Part of a small language model's weights: 2.66M parameters, learned positions.
Each number is 50 + 10 x the weight over the matrix's rms, rounded and kept within 0 to 99. Layers, rows and columns count from 0.

# layer 4 MLP down (transposed), 576x96, rms 0.2, rows 112-148, columns 0-95
50 43 36 50 34 55 73 54 50 56 33 64 59 60 55 56 69 60 52 45 48 57 51 56 44 33 45 51 46 48 53 45 62 43 44 59 59 56 51 36 52 43 50 55 53 63 62 38 45 35 44 27 56 47 42 48 36 54 53 51 55 41 45 68 57 52 54 44 52 51 45 56 60 33 60 55 39 55 55 39 47 43 52 19 43 50 53 30 44 51 40 44 48 61 43 65
46 60 45 50 54 46 50 53 51 57 50 45 49 59 60 58 45 46 46 59 50 38 53 51 44 43 58 56 49 54 61 39 49 62 53 40 43 40 43 49 54 45 60 58 48 51 47 46 50 41 55 44 40 56 51 54 52 46 51 55 45 46 58 49 42 58 51 49 42 49 56 67 54 52 54 61 51 56 52 61 46 46 59 53 53 51 56 47 32 45 66 49 37 53 53 42
52 58 55 59 52 38 63 33 56 54 56 43 54 50 36 52 39 37 59 58 40 42 50 42 62 49 44 47 42 53 57 48 40 44 52 52 41 59 60 43 52 54 49 53 40 31 37 55 51 58 48 44 55 48 41 48 64 50 62 41 43 43 42 52 47 55 50 51 42 43 56 34 59 43 45 54 49 40 51 35 49 58 44 33 51 27 54 55 57 61 49 44 49 45 66 54
57 48 52 22 47 54 64 55 37 35 59 49 46 53 38 73 49 62 44 38 50 42 67 57 43 44 34 46 53 32 43 62 15 45 36 53 46 44 63 29 40 46 35 73 41 45 57 36 70 72 54 47 44 46 59 50 60 68 36 67 70 55 60 44 51 46 28 51 70 46 61 36 47 37 40 52 56 49 61 35 62 49 55 59 69 58 47 42 67 37 52 29 56 55 66 49
46 64 49 42 56 45 28 41 46 61 46 55 54 50 42 39 38 46 50 58 38 69 66 50 38 43 40 53 31 42 45 47 54 49 53 51 58 42 39 48 43 45 35 61 54 43 14 62 55 49 57 36 36 46 32 52 53 42 42 52 52 37 60 47 63 45 59 42 58 46 46 45 36 39 56 49 37 41 57 49 56 49 32 35 32 54 46 52 78 56 44 49 71 69 26 63
32 54 57 45 35 38 65 45 25 57 64 37 51 50 54 62 55 48 49 53 66 28 38 56 48 65 43 53 43 57 55 68 56 30 47 52 38 54 33 49 54 53 39 73 54 52 44 43 66 33 29 56 53 39 59 58 59 44 74 63 65 31 51 42 40 49 57 48 47 51 45 41 41 59 56 58 73 38 73 49 55 43 60 41 68 61 46 49 70 48 65 70 53 61 65 64
40 60 52 44 55 50 42 42 59 46 50 49 48 54 50 60 51 52 49 53 46 49 46 68 50 34 52 46 42 59 62 83 44 68 49 64 42 43 50 52 51 43 45 53 40 45 51 49 43 57 51 61 47 62 40 46 57 49 34 47 65 49 43 62 48 51 53 62 53 46 49 41 45 58 39 40 45 42 54 57 44 56 33 53 59 44 55 59 51 43 50 42 46 58 62 62
42 50 61 51 39 49 58 48 56 39 30 47 37 41 43 64 52 47 58 40 65 59 42 46 55 66 80 43 45 53 52 44 56 40 72 62 44 42 38 50 51 63 49 56 34 61 66 39 56 55 65 45 52 62 42 41 51 49 44 71 50 46 49 44 39 60 47 46 71 35 36 60 64 47 54 47 53 56 46 58 44 46 39 64 62 70 35 44 48 44 60 50 61 65 50 57
47 49 56 35 56 70 55 36 43 37 51 57 58 56 65 39 42 42 50 56 22 25 54 74 50 44 52 57 58 60 39 50 40 56 46 51 28 57 50 50 45 56 44 48 56 58 63 54 38 48 42 51 47 44 54 56 49 53 57 54 67 44 50 45 38 62 68 52 59 69 56 40 58 64 50 43 57 55 54 43 50 43 41 39 57 72 53 52 64 38 38 53 53 54 36 63
56 53 57 52 52 50 54 45 39 53 42 33 46 33 49 49 50 48 45 42 63 51 44 44 35 52 48 44 60 45 35 41 62 55 64 36 38 47 45 65 62 68 51 64 20 54 52 62 36 47 52 60 41 52 51 67 72 51 40 50 44 54 54 51 60 52 52 52 42 49 38 54 59 36 58 47 73 52 40 48 56 51 32 57 53 53 50 50 43 37 61 43 50 42 42 35
45 69 52 60 65 17 65 54 48 40 52 56 36 63 38 60 53 45 40 24 47 25 48 53 64 41 36 55 71 78 46 61 46 29 71 36 41 55 63 55 59 29 55 33 60 39 75 56 47 52 40 65 54 52 51 45 41 35 43 31 57 59 54 49 39 34 26 47 54 59 72 57 40 22 47 49 52 37 41 49 58 39 63 60 48 52 68 57 38 49 65 69 50 56 49 48
44 49 42 43 43 49 37 45 57 56 56 50 50 59 55 60 66 47 43 59 52 51 33 39 50 52 62 57 55 42 65 55 57 47 58 59 57 50 55 51 35 58 42 47 43 61 43 67 55 53 28 46 66 39 54 60 40 58 46 58 43 50 58 52 53 57 48 60 59 47 58 64 43 42 60 47 55 50 41 58 41 47 59 33 59 58 52 40 46 62 54 53 47 34 42 55
53 39 43 52 43 38 48 38 52 55 62 59 49 40 42 32 70 66 57 43 36 45 45 47 78 53 65 55 62 44 61 49 55 54 40 50 54 48 52 51 50 65 60 59 73 47 43 68 52 49 54 60 69 43 65 43 43 58 64 42 43 67 41 61 48 58 39 69 52 59 56 40 53 53 66 35 46 46 49 56 55 70 48 56 42 47 46 44 46 65 59 43 51 56 50 49
58 49 43 54 45 53 58 59 54 31 63 50 49 56 49 36 49 42 44 61 43 34 57 70 48 58 41 51 63 51 33 38 54 65 41 49 44 73 51 61 59 55 50 48 69 56 45 54 36 43 42 33 57 50 32 59 42 45 47 56 43 45 52 49 38 42 30 44 55 62 45 31 41 44 62 44 42 48 45 46 46 47 51 73 51 54 46 56 44 58 51 33 39 58 34 40
81 46 50 34 57 49 57 54 49 44 61 67 43 49 41 29 63 32 73 40 64 46 57 63 46 51 36 24 66 57 57 58 36 60 60 49 56 74 43 57 62 46 72 40 47 38 44 49 55 65 47 46 54 62 45 47 61 65 49 46 45 19 44 60 28 55 62 51 65 52 30 48 54 49 52 45 41 32 25 47 70 37 35 51 49 51 42 36 39 42 54 63 49 58 31 39
39 59 35 45 61 59 49 57 41 32 48 65 39 43 36 38 42 51 53 47 44 51 45 48 65 51 54 30 48 49 55 56 33 42 44 50 45 56 47 48 55 36 37 37 51 36 41 49 56 50 54 37 52 53 49 64 39 52 45 50 42 61 49 53 49 59 41 52 40 54 55 47 61 72 57 46 58 55 42 47 37 62 43 29 64 45 49 56 61 57 44 51 42 41 60 49
59 47 27 40 59 51 57 37 38 46 49 37 45 42 53 37 57 57 58 58 43 46 57 59 54 56 64 33 30 42 46 64 52 49 35 58 50 42 50 44 44 33 67 47 58 46 64 51 36 50 46 57 58 50 66 41 49 28 50 42 51 43 54 39 51 47 39 44 46 63 46 60 50 44 45 51 63 39 31 41 43 57 42 61 51 49 45 56 33 58 42 48 60 42 69 69
49 48 44 43 48 55 39 66 60 35 31 39 55 37 50 56 49 47 52 59 30 57 51 47 60 61 52 67 46 40 49 63 36 41 60 51 35 50 52 69 37 43 31 43 61 44 59 40 47 55 55 46 63 32 34 49 53 45 25 56 49 59 63 61 41 46 56 71 43 52 43 19 66 46 40 68 32 51 62 63 53 64 30 54 57 51 58 55 66 46 53 43 67 61 55 51
71 47 64 58 62 69 46 47 74 46 51 54 34 43 49 64 59 53 45 64 56 62 43 33 44 44 48 50 36 51 52 49 48 54 50 58 37 43 34 43 53 38 48 64 35 60 58 43 44 46 65 54 51 48 51 43 57 49 24 58 61 62 35 70 52 47 52 59 54 45 47 51 52 46 43 47 53 66 53 40 40 62 46 57 57 54 39 40 44 60 47 42 53 51 50 57
41 34 40 71 42 36 42 50 31 53 52 45 66 71 52 61 57 54 35 51 72 63 67 60 52 65 45 42 46 47 44 57 44 50 62 33 41 56 39 46 52 43 41 47 68 49 30 57 33 56 37 38 57 49 46 52 56 41 38 43 40 50 53 45 48 43 55 56 37 65 51 50 43 69 58 61 58 61 49 69 50 52 46 47 44 48 45 39 54 55 49 55 62 51 43 43
41 49 48 55 48 51 51 73 49 31 50 59 58 59 54 43 48 52 33 57 38 48 41 46 47 66 62 45 44 64 44 66 40 57 46 47 53 55 54 41 58 42 47 49 59 54 48 42 48 53 68 55 49 52 47 62 40 58 60 59 56 48 47 39 59 48 43 52 51 57 42 29 46 56 53 52 50 42 58 52 59 66 47 44 38 47 49 72 56 48 50 48 38 46 41 46
36 45 51 37 47 57 62 39 45 55 57 69 18 59 46 39 51 51 51 61 54 31 56 44 59 55 61 66 54 48 52 51 48 49 43 55 48 54 58 41 45 46 54 34 45 45 48 43 48 61 48 39 58 55 54 60 45 55 51 57 55 55 60 50 52 48 55 41 64 53 55 38 35 19 47 58 66 49 49 37 54 50 50 51 50 56 50 45 44 33 49 23 50 60 63 41
56 55 51 48 55 28 52 45 63 58 47 45 41 50 43 48 50 43 44 43 49 46 58 42 63 35 47 36 62 55 49 47 57 62 59 62 60 47 38 49 50 56 65 56 59 49 67 34 56 42 54 53 70 49 57 44 43 63 41 29 65 66 48 39 30 48 52 62 57 49 50 59 53 45 52 43 45 48 41 49 48 58 45 67 29 47 59 56 48 32 28 56 54 70 50 51
48 49 31 58 47 34 59 45 48 52 32 52 54 42 55 56 49 44 54 36 65 48 68 51 32 39 43 42 55 48 45 56 46 52 48 52 29 54 42 61 64 58 42 53 43 40 46 54 42 33 60 63 29 56 34 45 44 53 33 48 47 41 39 59 44 54 47 54 49 51 41 55 63 57 53 59 45 59 59 37 33 56 58 52 43 24 42 40 39 59 40 40 47 56 44 69
46 66 49 52 53 39 55 52 50 67 39 37 38 45 42 45 61 51 54 50 65 68 65 30 55 57 46 63 62 63 54 44 46 45 71 53 52 57 43 25 64 61 44 53 41 63 49 46 35 28 72 45 59 48 32 39 42 52 38 40 44 29 50 69 51 66 67 45 77 29 51 48 46 44 35 56 34 49 49 61 39 24 58 54 61 44 54 42 81 53 55 58 40 68 38 34
50 45 61 55 48 46 59 67 44 68 38 72 46 55 73 36 46 40 50 32 43 41 38 38 46 60 47 48 43 49 68 40 73 66 71 58 36 36 55 79 58 62 41 65 72 39 54 43 60 46 56 58 56 53 67 50 62 44 46 49 45 47 39 53 38 36 60 47 37 43 45 47 47 57 62 66 46 21 41 66 55 40 42 36 56 44 44 60 56 61 36 44 77 59 27 48
57 44 74 53 45 43 62 64 49 69 55 63 46 65 52 47 49 44 51 39 56 43 56 67 72 35 43 50 50 41 68 65 65 50 73 54 55 48 51 61 54 48 38 62 45 49 45 66 45 41 27 53 52 57 85 36 48 51 40 54 49 69 46 39 44 56 48 64 37 67 40 61 54 51 49 34 53 23 46 54 50 47 28 44 46 43 59 54 47 59 50 42 48 45 51 36
41 31 64 52 68 68 60 34 39 36 43 34 82 53 70 60 72 43 56 51 39 59 49 42 65 45 51 83 28 55 32 40 61 27 73 65 36 54 44 34 59 19 59 60 62 62 59 44 49 86 53 29 55 44 52 45 51 58 44 56 38 54 76 65 55 12 56 49 43 51 67 34 45 43 51 65 34 51 58 43 62 51 58 36 22 84 43 40 22 44 53 57 33 33 46 59
35 43 36 67 59 49 41 67 39 49 47 44 41 51 41 42 38 42 39 43 64 41 46 54 61 46 37 60 36 30 67 54 78 52 64 51 56 42 59 58 39 68 56 49 56 47 21 49 39 37 52 49 50 50 39 40 45 53 54 48 61 54 48 54 58 41 61 61 45 44 56 33 48 74 74 58 52 55 39 69 43 58 41 37 53 63 46 32 66 56 53 50 48 43 34 52
50 29 27 62 50 39 57 62 52 47 57 30 46 58 36 33 46 43 40 65 53 39 49 30 38 73 59 37 62 65 39 57 56 48 45 70 66 64 58 41 40 53 69 34 58 37 48 61 42 68 29 72 53 53 32 63 29 44 68 43 58 45 36 62 51 68 38 29 55 52 79 49 42 48 54 52 51 46 36 28 53 51 44 45 48 45 39 58 62 61 47 46 61 43 51 48
39 44 48 56 39 39 48 62 60 75 47 58 48 46 53 47 40 36 72 32 52 48 52 66 47 43 42 40 45 74 47 67 49 47 51 57 54 55 61 43 41 40 46 47 54 56 55 34 45 48 59 47 58 57 56 72 56 44 51 45 61 44 38 32 58 77 38 47 59 56 53 48 38 51 52 53 45 41 41 67 51 49 37 49 57 50 56 26 52 44 46 40 54 65 40 57
45 47 56 38 36 63 75 64 47 41 34 38 49 41 61 56 48 56 41 59 47 58 50 45 51 55 49 34 44 68 45 62 42 69 63 42 45 38 44 57 41 44 32 49 72 51 50 41 53 60 44 37 42 58 50 66 56 56 43 71 44 36 51 38 54 48 42 57 44 47 56 46 44 58 43 54 53 56 63 45 51 48 56 69 49 56 50 46 49 51 56 49 69 48 54 47
51 69 49 49 68 45 71 42 39 61 58 74 61 29 49 29 32 33 38 71 56 55 03 40 37 47 54 44 56 69 43 19 09 43 37 62 60 44 60 50 43 51 58 54 29 40 49 39 68 47 68 71 53 57 50 65 46 47 73 48 60 70 52 43 72 53 50 88 56 46 49 31 65 53 45 31 46 50 57 55 63 29 48 48 60 43 59 52 74 33 55 71 67 65 20 63
45 45 48 46 55 35 41 31 37 56 49 43 43 46 50 36 47 88 45 55 36 47 50 42 43 49 41 59 65 51 35 82 71 33 38 52 57 60 65 48 41 63 34 53 36 50 42 66 35 57 67 58 56 54 65 61 40 28 59 36 39 52 56 72 61 61 20 58 39 43 66 55 68 43 46 67 51 43 55 59 54 56 46 41 59 50 58 58 63 54 59 58 55 80 51 64
53 32 52 53 51 52 33 58 34 67 42 66 60 51 47 57 41 71 58 54 35 33 50 50 44 61 54 51 41 46 41 38 49 51 34 66 51 56 42 45 69 43 52 30 55 55 45 64 63 59 58 42 54 71 57 53 54 67 63 47 35 40 42 39 53 47 60 41 59 41 40 56 63 41 56 42 56 55 70 48 46 31 47 69 71 50 56 47 64 58 61 49 56 49 62 63
63 55 52 69 45 47 48 36 52 53 43 41 55 45 45 39 50 53 44 57 41 52 45 38 64 53 53 39 53 59 72 55 52 59 38 42 68 45 43 32 57 76 47 45 42 61 35 58 56 60 48 41 56 54 36 55 49 57 65 48 44 60 43 52 50 41 49 51 41 44 58 71 55 54 56 56 58 55 60 65 63 38 40 52 43 52 63 56 55 58 49 61 56 23 32 52
52 47 51 65 46 51 44 56 50 42 36 55 52 40 48 41 34 50 54 54 41 61 50 54 60 51 45 43 29 43 57 63 54 42 49 36 41 66 42 40 53 49 50 56 67 61 38 53 42 43 34 52 60 47 42 44 52 57 57 45 42 49 53 42 38 48 41 53 51 59 73 36 52 58 52 50 62 44 38 56 39 45 51 40 41 58 60 46 54 61 58 57 47 51 41 39
# layer 4 MLP up, 576x96, rms 0.223, rows 113-148, columns 0-95
66 56 51 52 45 50 49 47 48 56 55 50 45 49 54 55 54 49 48 51 39 47 53 52 41 35 39 40 47 46 53 58 43 43 49 42 48 52 56 55 45 52 41 52 51 53 44 53 60 61 49 46 60 45 54 54 47 60 52 53 48 52 52 45 58 40 56 53 52 51 41 48 47 38 55 38 44 55 45 51 51 42 39 60 53 51 45 52 55 43 53 51 58 48 44 42
59 38 37 52 42 47 31 59 46 49 53 42 56 50 62 47 60 56 54 45 48 48 49 38 55 40 53 55 49 47 36 45 46 44 53 52 55 37 43 54 61 44 47 48 44 54 53 50 30 50 45 59 67 43 57 61 56 49 45 68 65 35 50 55 47 43 41 49 68 62 37 47 52 62 51 54 50 51 45 56 56 53 51 59 48 44 52 46 58 48 43 49 51 60 47 33
47 45 64 58 36 76 48 46 59 55 46 28 71 37 33 48 50 41 50 64 51 63 52 34 46 55 61 45 48 47 51 28 44 51 74 49 55 28 56 51 62 28 53 62 51 47 64 61 47 38 47 63 70 62 50 64 56 34 47 53 53 56 63 67 51 55 66 41 35 55 59 41 46 57 52 34 37 43 35 51 52 65 46 49 50 23 42 51 44 50 66 34 10 53 47 36
71 61 53 63 50 43 60 49 57 51 43 36 65 49 33 43 56 38 51 58 38 55 63 50 47 37 53 64 52 54 63 46 66 53 59 50 53 57 51 56 55 35 56 57 63 47 31 52 42 66 63 42 45 48 40 46 47 56 53 35 61 40 62 38 44 52 60 49 35 82 52 49 48 39 48 30 50 61 39 37 34 65 28 40 48 45 52 44 68 50 49 57 60 50 37 57
39 60 41 38 66 72 48 48 61 53 41 53 57 44 53 69 25 41 40 38 34 51 49 49 52 50 35 59 49 48 53 50 42 50 43 56 44 71 55 54 31 44 75 30 57 39 54 49 60 64 66 50 57 57 31 54 62 42 56 60 60 45 41 31 45 59 55 55 41 50 55 51 60 46 42 42 33 44 60 65 69 43 40 43 37 68 50 45 40 72 50 42 31 39 53 66
40 59 49 35 38 44 67 45 66 50 46 52 56 67 38 50 47 19 46 66 49 51 29 59 50 27 47 46 52 51 56 66 53 76 43 43 40 69 46 60 55 71 59 50 34 49 49 58 63 49 37 45 55 57 50 47 41 53 31 42 41 51 63 31 41 49 52 52 46 45 50 53 41 35 64 54 32 39 50 54 44 54 48 54 53 51 48 47 62 57 70 41 46 43 45 50
47 50 41 68 64 40 43 44 48 44 58 53 76 68 67 39 66 59 52 42 67 57 46 56 49 47 52 51 52 63 39 58 48 43 21 68 33 34 46 52 39 42 52 44 59 44 48 42 66 47 55 42 52 26 53 41 52 47 53 47 45 49 57 63 36 36 22 53 52 80 40 60 57 43 40 53 62 47 70 50 53 47 53 56 37 46 62 50 52 47 45 52 53 42 71 62
68 45 55 37 43 42 51 50 33 47 54 23 60 65 73 64 49 56 37 46 49 67 53 58 46 50 56 44 34 45 45 46 51 39 71 48 52 38 58 46 42 53 50 64 50 50 39 54 40 44 31 54 49 50 31 35 51 46 67 58 51 51 40 70 55 44 53 26 44 38 63 48 34 44 67 55 58 57 56 44 29 39 55 37 27 55 56 39 47 38 62 56 45 50 40 53
50 44 34 45 49 49 48 56 58 68 63 49 59 61 45 44 61 56 54 70 72 51 65 42 61 40 36 39 41 42 48 43 39 58 39 44 49 39 44 69 55 32 55 53 59 41 65 37 52 45 54 53 58 48 51 55 53 38 50 56 45 66 49 47 44 39 53 51 37 50 64 64 47 42 52 47 53 49 55 45 49 26 42 48 44 75 51 58 53 59 54 47 35 50 58 66
45 58 60 53 46 47 47 47 47 46 74 54 46 55 64 39 58 52 63 55 44 55 55 67 56 38 43 49 31 48 43 32 42 68 46 57 57 63 68 38 59 64 67 21 41 52 61 50 47 40 68 45 42 40 38 51 43 61 67 36 33 61 43 60 39 40 66 43 61 52 52 51 44 58 60 46 60 58 41 52 34 49 36 63 41 44 41 57 42 54 34 62 37 32 26 46
48 51 62 49 50 39 45 58 56 44 44 37 55 43 46 51 49 49 65 37 54 41 64 60 55 48 48 61 60 64 42 45 42 49 48 56 54 67 70 46 56 28 63 60 55 44 61 48 41 48 61 54 56 44 55 62 50 56 57 43 59 49 52 48 33 51 55 49 46 44 48 38 45 34 59 49 50 45 50 55 61 76 58 51 42 47 58 60 48 40 44 48 66 54 54 47
45 54 60 30 45 29 53 64 53 77 66 49 34 70 40 39 32 59 52 42 50 47 61 54 47 46 52 47 52 72 46 51 42 42 48 43 53 41 45 61 57 50 42 37 36 57 45 53 50 48 54 54 35 48 59 71 70 50 44 59 69 38 51 57 43 41 42 46 59 35 42 53 39 46 37 60 51 63 49 35 49 62 45 64 58 59 67 66 54 23 44 44 56 52 57 54
39 51 64 41 62 54 31 52 41 49 56 32 59 55 42 42 56 43 42 54 50 57 32 41 51 47 44 44 52 68 47 54 49 44 46 56 38 46 45 54 57 46 38 50 49 34 48 42 48 46 49 63 45 40 55 45 51 64 56 60 58 52 50 55 36 59 47 47 58 52 66 65 73 37 38 50 59 41 55 46 67 54 52 54 52 44 45 62 59 40 47 47 62 65 67 46
47 71 55 55 49 44 56 48 58 57 59 43 71 51 54 37 33 50 49 58 52 43 45 52 35 48 43 65 40 36 44 57 57 52 46 73 47 50 52 58 52 55 32 53 50 45 47 67 44 48 62 51 37 51 54 32 41 38 41 38 27 65 38 44 44 54 46 52 38 36 41 57 49 50 56 31 52 37 55 68 49 69 44 56 49 40 50 22 51 68 55 62 56 60 34 40
55 51 66 41 46 51 48 44 76 51 50 43 51 53 58 54 40 44 56 46 62 50 61 45 38 44 43 63 43 54 47 33 55 61 63 40 43 47 50 57 34 63 51 35 47 55 68 60 41 34 52 55 59 56 48 32 49 56 49 61 52 48 48 46 35 43 55 41 59 56 46 70 42 43 59 37 47 62 60 58 46 52 69 69 43 56 48 63 32 33 45 40 33 41 52 41
46 51 46 50 68 41 40 38 57 59 33 29 50 59 39 46 48 54 28 75 41 53 64 48 48 52 39 36 51 43 43 59 44 51 63 47 52 71 51 48 51 44 36 45 39 64 51 47 37 62 47 38 47 54 43 48 62 49 40 57 55 49 65 48 49 67 47 52 36 50 49 57 34 60 28 60 52 39 52 40 50 51 40 43 40 52 45 59 39 52 37 53 68 61 60 61
59 55 42 56 40 52 40 80 53 42 44 54 52 47 42 46 65 58 61 41 34 49 51 39 36 63 50 41 43 51 56 39 60 52 54 56 46 56 44 71 62 43 61 48 50 52 64 40 59 62 41 56 43 39 45 56 54 61 40 44 64 40 47 61 41 54 51 47 33 49 45 37 68 50 52 67 37 53 45 50 59 63 44 62 41 34 53 55 64 44 45 66 40 43 44 66
27 57 63 67 54 50 46 59 45 59 49 65 45 37 56 54 46 44 69 43 50 57 32 37 63 60 53 43 50 53 66 49 43 50 45 57 62 65 51 65 38 43 30 55 54 60 45 48 54 46 54 58 68 33 62 52 52 48 60 47 42 59 43 50 50 52 28 49 44 65 50 51 52 39 47 45 50 59 71 35 61 41 53 29 26 62 51 50 52 53 51 69 34 58 58 36
60 51 45 54 45 59 49 45 46 47 64 36 48 48 51 44 54 42 51 53 48 52 25 48 45 46 57 44 38 48 50 33 45 47 41 74 29 38 45 64 55 53 50 38 69 69 55 46 59 66 38 56 46 47 48 44 31 57 45 46 37 40 41 44 51 31 45 42 66 47 62 45 55 49 48 29 36 36 53 55 56 32 52 38 63 56 53 52 33 70 49 59 35 32 45 53
57 55 50 58 57 51 44 56 37 61 44 46 46 42 42 59 48 42 38 43 46 32 53 45 45 26 49 56 43 55 52 62 60 51 49 56 43 62 55 46 55 42 44 46 46 48 55 53 53 62 56 48 55 58 41 37 53 55 47 48 58 51 50 52 52 50 42 57 46 50 66 60 54 53 45 39 38 47 47 53 62 43 46 35 36 63 39 52 46 47 55 48 55 48 61 63
54 57 50 27 43 49 40 53 53 55 52 43 38 61 50 52 42 45 51 65 54 62 52 63 41 60 53 55 49 49 52 42 59 57 66 53 38 49 51 44 43 54 47 57 34 46 51 56 40 60 54 40 59 54 43 59 58 47 47 36 43 59 48 60 54 52 51 52 59 48 68 62 49 31 62 37 54 40 53 50 46 52 55 49 44 46 36 33 51 53 63 48 52 51 49 22
51 42 58 60 53 63 45 35 49 38 50 38 52 40 58 47 46 44 53 53 26 61 37 60 58 62 40 42 48 45 41 24 56 26 44 54 61 34 50 57 49 67 45 50 34 53 48 24 58 58 58 47 49 56 48 52 46 59 42 46 58 47 48 49 58 57 55 53 38 54 24 45 54 50 58 45 39 53 34 69 50 44 60 36 58 66 55 50 38 52 46 38 55 62 43 45
37 33 40 59 61 68 45 59 45 43 56 61 56 56 36 50 65 49 58 64 59 64 21 57 44 38 46 37 58 37 45 42 49 46 37 44 54 47 63 57 51 54 39 44 66 45 51 43 46 56 60 42 50 28 44 41 58 57 58 57 53 56 55 45 45 47 57 55 48 45 70 62 56 59 57 46 62 59 43 45 66 47 70 34 48 47 60 47 63 31 44 53 43 35 51 38
50 43 64 53 38 77 53 41 67 44 43 70 58 48 58 68 39 37 55 50 51 47 46 52 42 56 54 29 39 57 51 54 39 70 49 43 59 38 56 61 28 52 45 45 28 36 40 51 67 71 49 51 54 61 64 59 53 49 50 64 61 44 64 51 73 54 50 43 53 53 49 55 45 52 44 33 41 49 50 50 63 47 47 43 59 45 43 52 39 46 43 48 63 56 50 40
46 65 43 65 36 65 48 38 59 32 42 56 62 69 26 45 39 44 43 36 46 42 51 57 51 49 38 53 54 39 40 52 32 41 42 34 57 57 72 51 63 51 78 41 41 40 54 60 49 49 52 56 43 46 50 44 64 44 58 61 62 56 48 46 37 56 42 53 43 51 52 46 62 36 50 33 50 66 44 42 54 43 89 53 51 68 44 45 44 30 56 65 48 54 39 57
67 53 54 58 46 62 65 50 67 31 40 36 48 38 36 58 43 54 46 60 39 62 54 70 54 52 69 44 54 65 31 41 20 26 47 24 50 44 60 49 63 56 57 43 63 41 64 41 58 38 53 46 43 41 46 51 57 44 56 55 60 46 61 38 57 31 52 32 51 64 67 59 63 48 51 36 45 55 49 40 46 51 44 57 45 54 55 45 45 38 57 50 55 46 63 53
54 39 30 43 52 79 72 53 41 49 44 58 54 43 52 34 48 34 52 62 66 41 36 23 50 56 48 73 49 52 59 56 53 34 35 59 57 57 80 56 70 74 52 41 57 77 31 53 57 69 51 51 56 47 73 59 56 44 69 60 57 55 36 64 63 42 46 61 37 40 59 48 54 18 53 34 32 48 50 57 51 64 33 48 54 53 51 20 32 61 38 25 15 22 36 62
49 48 71 50 38 53 46 50 50 68 53 53 50 47 72 53 51 41 44 37 34 61 66 49 54 68 59 23 73 50 49 49 31 58 50 50 54 30 52 48 60 54 48 46 47 49 43 54 47 57 37 56 26 53 33 52 57 62 59 32 35 43 53 42 58 49 58 30 52 50 66 52 45 29 47 39 49 38 62 42 55 44 47 55 40 50 58 56 37 47 61 55 53 53 54 39
49 39 26 41 59 38 34 44 59 57 57 37 51 56 58 57 76 78 32 43 42 55 45 72 68 16 41 57 45 30 46 62 24 50 42 47 38 56 42 61 67 54 36 53 57 53 49 54 60 70 54 48 56 39 56 48 61 53 46 54 51 59 59 67 44 28 43 75 47 40 33 74 45 52 57 53 51 49 59 60 50 60 62 56 53 48 75 28 63 53 68 51 41 48 59 49
63 61 44 56 43 49 55 46 69 43 53 51 60 35 62 41 64 44 53 39 33 46 42 45 48 40 73 39 41 45 40 49 50 49 50 50 52 34 55 37 55 60 81 50 56 56 60 55 39 57 80 43 46 51 42 55 40 37 59 51 59 50 54 56 44 40 60 32 42 42 64 48 54 51 45 28 46 58 46 87 45 54 44 57 34 56 60 31 49 51 53 48 51 34 57 60
49 63 59 47 53 46 60 49 46 56 58 49 39 44 49 55 48 50 59 42 57 37 47 43 53 28 41 56 34 55 45 46 64 43 59 47 51 66 52 48 50 68 46 51 50 55 48 41 50 61 53 61 46 39 51 46 57 63 66 39 41 60 43 54 37 48 55 42 52 42 73 52 58 56 50 68 44 49 51 51 34 53 45 60 42 48 63 44 61 53 37 46 75 45 52 51
41 55 45 48 56 68 59 55 64 41 54 43 62 45 34 51 34 20 51 63 43 53 23 53 11 78 25 28 37 38 53 43 42 51 81 62 56 39 71 44 62 55 39 49 52 35 53 66 45 57 56 45 44 54 64 33 35 39 52 45 51 33 75 44 39 46 52 38 42 44 37 27 57 58 47 42 22 47 40 71 69 53 69 52 40 41 32 46 56 46 47 67 34 45 44 46
55 57 74 51 48 47 34 45 67 35 45 53 55 48 37 41 59 41 65 60 49 44 32 48 39 86 53 31 51 54 45 34 39 55 63 43 40 43 66 60 43 34 74 52 33 64 52 55 37 48 82 64 46 48 41 43 61 69 57 50 34 56 48 33 32 57 73 45 38 31 53 58 52 44 61 53 43 41 49 53 45 43 74 45 55 41 50 53 36 33 43 60 76 28 52 57
65 38 38 31 29 49 58 28 39 50 47 52 54 58 38 53 37 46 45 52 49 52 38 48 63 62 48 50 41 39 45 42 49 42 47 61 58 56 51 45 69 42 53 51 54 61 48 31 55 71 52 46 39 59 52 56 64 54 55 41 35 47 51 32 55 59 64 45 42 47 53 71 52 50 54 47 51 47 51 28 29 51 56 46 65 54 36 60 42 60 57 42 50 37 63 44
41 57 61 49 37 52 65 37 51 54 32 48 48 51 46 67 42 50 52 47 54 65 41 45 51 46 66 77 36 57 52 53 54 40 44 40 47 50 40 49 57 50 62 38 69 51 56 51 50 55 63 50 50 54 42 49 48 29 64 43 70 62 65 55 56 34 45 52 50 44 56 50 47 39 51 60 62 52 61 54 45 32 54 43 47 53 55 53 54 52 65 54 41 58 30 55
62 48 46 53 56 49 44 48 51 59 41 51 63 35 41 54 50 52 54 55 69 57 55 42 43 47 59 52 47 33 49 56 52 47 67 59 42 49 53 41 45 42 41 51 36 50 46 54 63 60 48 55 53 31 44 38 58 47 50 41 72 52 37 49 66 69 59 38 65 59 53 43 47 48 59 58 51 58 43 55 54 42 69 69 53 60 34 59 47 54 51 42 59 54 39 58